python train.py --n_head=4 --positions="rope" --rope_base=10000.0 --rope_fraction=1.0 --qk_norm=false --attn_scale=0.177 --init_std_o=0.051 --optimizer="muon_hyperball" --decay_shape="sqrt" --batch_tokens=16384
Each number is 500 + 40 x the weight over the matrix's rms, rounded and kept within 0 to 999. Layers, rows and columns count from 0. Numbers have three digits each.

# up: layer 3 MLP up, 320x128, rms 0.0587, rows 252-258, columns 0-127
# down: layer 3 MLP down (transposed), 320x128, rms 0.059, rows 252-258, columns 0-127
# gate: layer 3 MLP gate, 320x128, rms 0.059, rows 253-259, columns 0-127
up252:490519550451520535567525512565466479456540507510522488472498507510451470497470426526522392501511565516424471514505471540470504481432519501480530527479447487516485579462449549456484480501493482484526516495483531573546520538581514475463571491482499427458520513381440514548540430526557470508448515511506550507476505456470495465546491475400485541532474545547497513530568518485466559503513
down252:529532444517493494555467444493441481500544521538418507529560500478482502470529482442495483560510507452564486405517431469482532542523421493527564504469537443516484537536491488558501494518511475486478481485412472432508461520561483479477561540492495478479470450470552420502445601479456437521471449488420466532473495602479549474469505538559484517462514491511511472473541475515569501520414
gate253:419509491504518508599474518527536486482482439504517499505492418449464508467438504535462488560493483579532518551463449522469533534503442562557487476539495479642483454554448483492531514509528451478488534471534485519530439481494540508492478448523583509427444499449566476521539483514450473544548556492480489498512489569516543432497470521488445505541523521451477499505488448509466527505508
up253:525501488513633574448484452522528504536506497455478510457484532560516515506545461469543514492489534471497560459543568485480528531493523472522520528475445429465539527530556516442498495450506507531557507444479575496470518485549494570460427471450455482517537511527441482473527544524539534530459478480465534513474513437472496525543546570510462508422513511450528518511576598526555523542488
down253:505523446459543459523457501478522460474478452477487430469479462525469482522458497509475513528481488538501445530536508524502507484488468519508424513534450473600538476531513466510480454553483528464450457533426485505481427431487455555534535524500502494445501568478515468549518486468586539536463501478518466569393501563515597442464531521468491475539441462534514442464543487491408531539470
gate254:445501439510488486525509530539542498575523453487457514523534484523583586523513426388511530472521527497499526465500470527550447495457535518570523412504523539511497513482558405470515500449477462519462474527457473531430548438486503508473502461550500495566493512517558499579486514578475477474505457483475497447506487536483469540544525559486486517555537541523520459438457502479525465626538
up254:464524531467500468526453465572533528479487450458510521478484488541418576493535493454545503466511520529446548503479454511415466515477424527455462465531499442464565558500525472452472510543485521507477538501427537511461561503460454505529515463397474489533460506486501467522590517493509514505558485551448552447541503529474499453504498553455461507430528509465511512527532504517422493498512
down254:489439535484491556455493529467520461463541521514470487537506530495470438509465537572511451478453437506514488542522436491457522509449479467471461460436511479477500503576504555528480459492512503494511530488526508561576475519511496509470542508490478501544542475497495452425547556528482479568523446518492466510499519543553478538454501437588496516521432484553532516542443471485585532435556
gate255:568508548525453471531446510464501469468379528553506495461451484478491498546506570453521496530487522524475503482521524513465434524514486482539479493521490479576535494507489498415512442535504502538431483578410532502484510434454539495505477475506502548510493534535490506544517566522554580481589453438535522538407504488477472470505432475467504430484419503488512459453495483495496543547548
up255:564546533584513476576512467469558486506501536539544474545486499528569500551476455461516514539415540529451485506494485553495498491545458557539519479504513555512440485503521503524513562460497486361461514502489538576532483536532530482492438537539522545470523506518423612486453464518492528520497535351497504518455491460497473489485513438517480518472499552525479546414534472438503503532553
down255:607515482444534463544441443465482499471387477507467569507443485548484461505478515513455520488419440593428515471524479425490480494505473492473441476527518507478467474492498527552571455488490394526479460574465603549573527453523514472468541524495495561500522470527570574481526512502456570511502472439575467512492524554465489507457463437484478504508445558455491537426516503532453587502532
gate256:456420435485453482592450488442569531518506466589474539493535529471571532468435490466553521499446508465497489478450496487448516415433550465590509507529518491507425520470515541524488449439552519445488458536487480458472446457508481455475472485495435487482482520576535475493517485532427457582464506541489406444489487465487481556521521478482466590513430527507498512472518450444592498462462
up256:545526519424522482542505436555509457476560508478493413475535515520412488477415441483484524574489425586532430537547539517519532521440588498572468521532455520522494539467533466531546556488485485475517544480511378564529525528571513541424506498536520538474477477466532601450477551533512464497416452470452537501470477472462552506435450472438447491485475485449443516482420460580430500508548
down256:540564518461442539526473537560426489468503490472527441488516472508361498517386484496530450487507484549517449474539498532540550493586493540457498427460525437525517529510510510552484486551480468510511555494482528607517575500463508489491529511468533446519444511448514524497428533484482511433491546472507598545443491523548548484551491455415478505520577495474483536492431517525464404539500
gate257:520497585479531540456529491508452542510541521495490557513420525552490507477480510448497415499477525493516511567518484525510524567482508551507432493417492514447553559544522537541459506507402553534425422458514487537486509505575534556525479507506540541549424574567502530559548474493514462480479494495460489471489512511532531488489480445528462455494510583461402472465465475478563478516528
up257:489497505461433513469489522477462467421512521471497472503451508507537561536519369554482487515498517466482480562462499544517553582482517509487490453506446475453491499492493506585424514525480482495473552552513536471449462480508390539523488536444510541501509544585528512524558507480549481513508484505433520585471511545528495468550454452529434448609480548500458426519512552525481504573467
down257:448489515523473444529433546502543539493460490468554497486579498432449452421472520477491520519581477485546414498506516421447515508430545520467486504476544451495477521526535513517432488496522470476485515472474589493454481520476508474530483516451447530531494499561557498459385544476464467465555541589493511484444564532526507492502510497514529551461537524478525468516578473505535523505484
gate258:398505496474460565476475437461505440494512483444516473479491548438543452465535412533480494511563519499484487462472451530479485486534427474458470537458542460457507539534487515451485511422514494463428567500527516500535518507376512539473488423505500521429526504488535482536436478510572481525533443512537510432456471504433454559506499494536568494551488577387505482551460527497485495485550
up258:447476532489473547559530472528471496491515562491467500471482461492479533466507512539529552525511461459474439540487523524502446511456449461509534558445488440538520504451565542550463517481512506460440535485457465454434535509546466487489544534545436497562570572497569490536514571545503514455542477455546529513503481455460432469468510548563496560480528502474474456431486524537511451502500
down258:462514497510491590509450439527511494523473451496438492516531425506532524435519452521545524523495561511533510534491534558472492534505476521496513578511469506460481457467439507517521503426513500447457438489501526516551449503465526502502498486541481511500538509549523522489370523556472553509503418487524444472520452550472441557482477498522542573534496525475525390529533492478493452504541
gate259:479462547518538546433546575478410501567497485528560537364417543512456470513481503469455475477538508506484485542518460525506587469498487482542442524495578551508533456519432540500482527488459525519432544531562558451483476575459557487510522531462510505529536553505483511492521515505488512524518499563514520513503446466547490497654527525462498529508580476468531453573507469535419565524449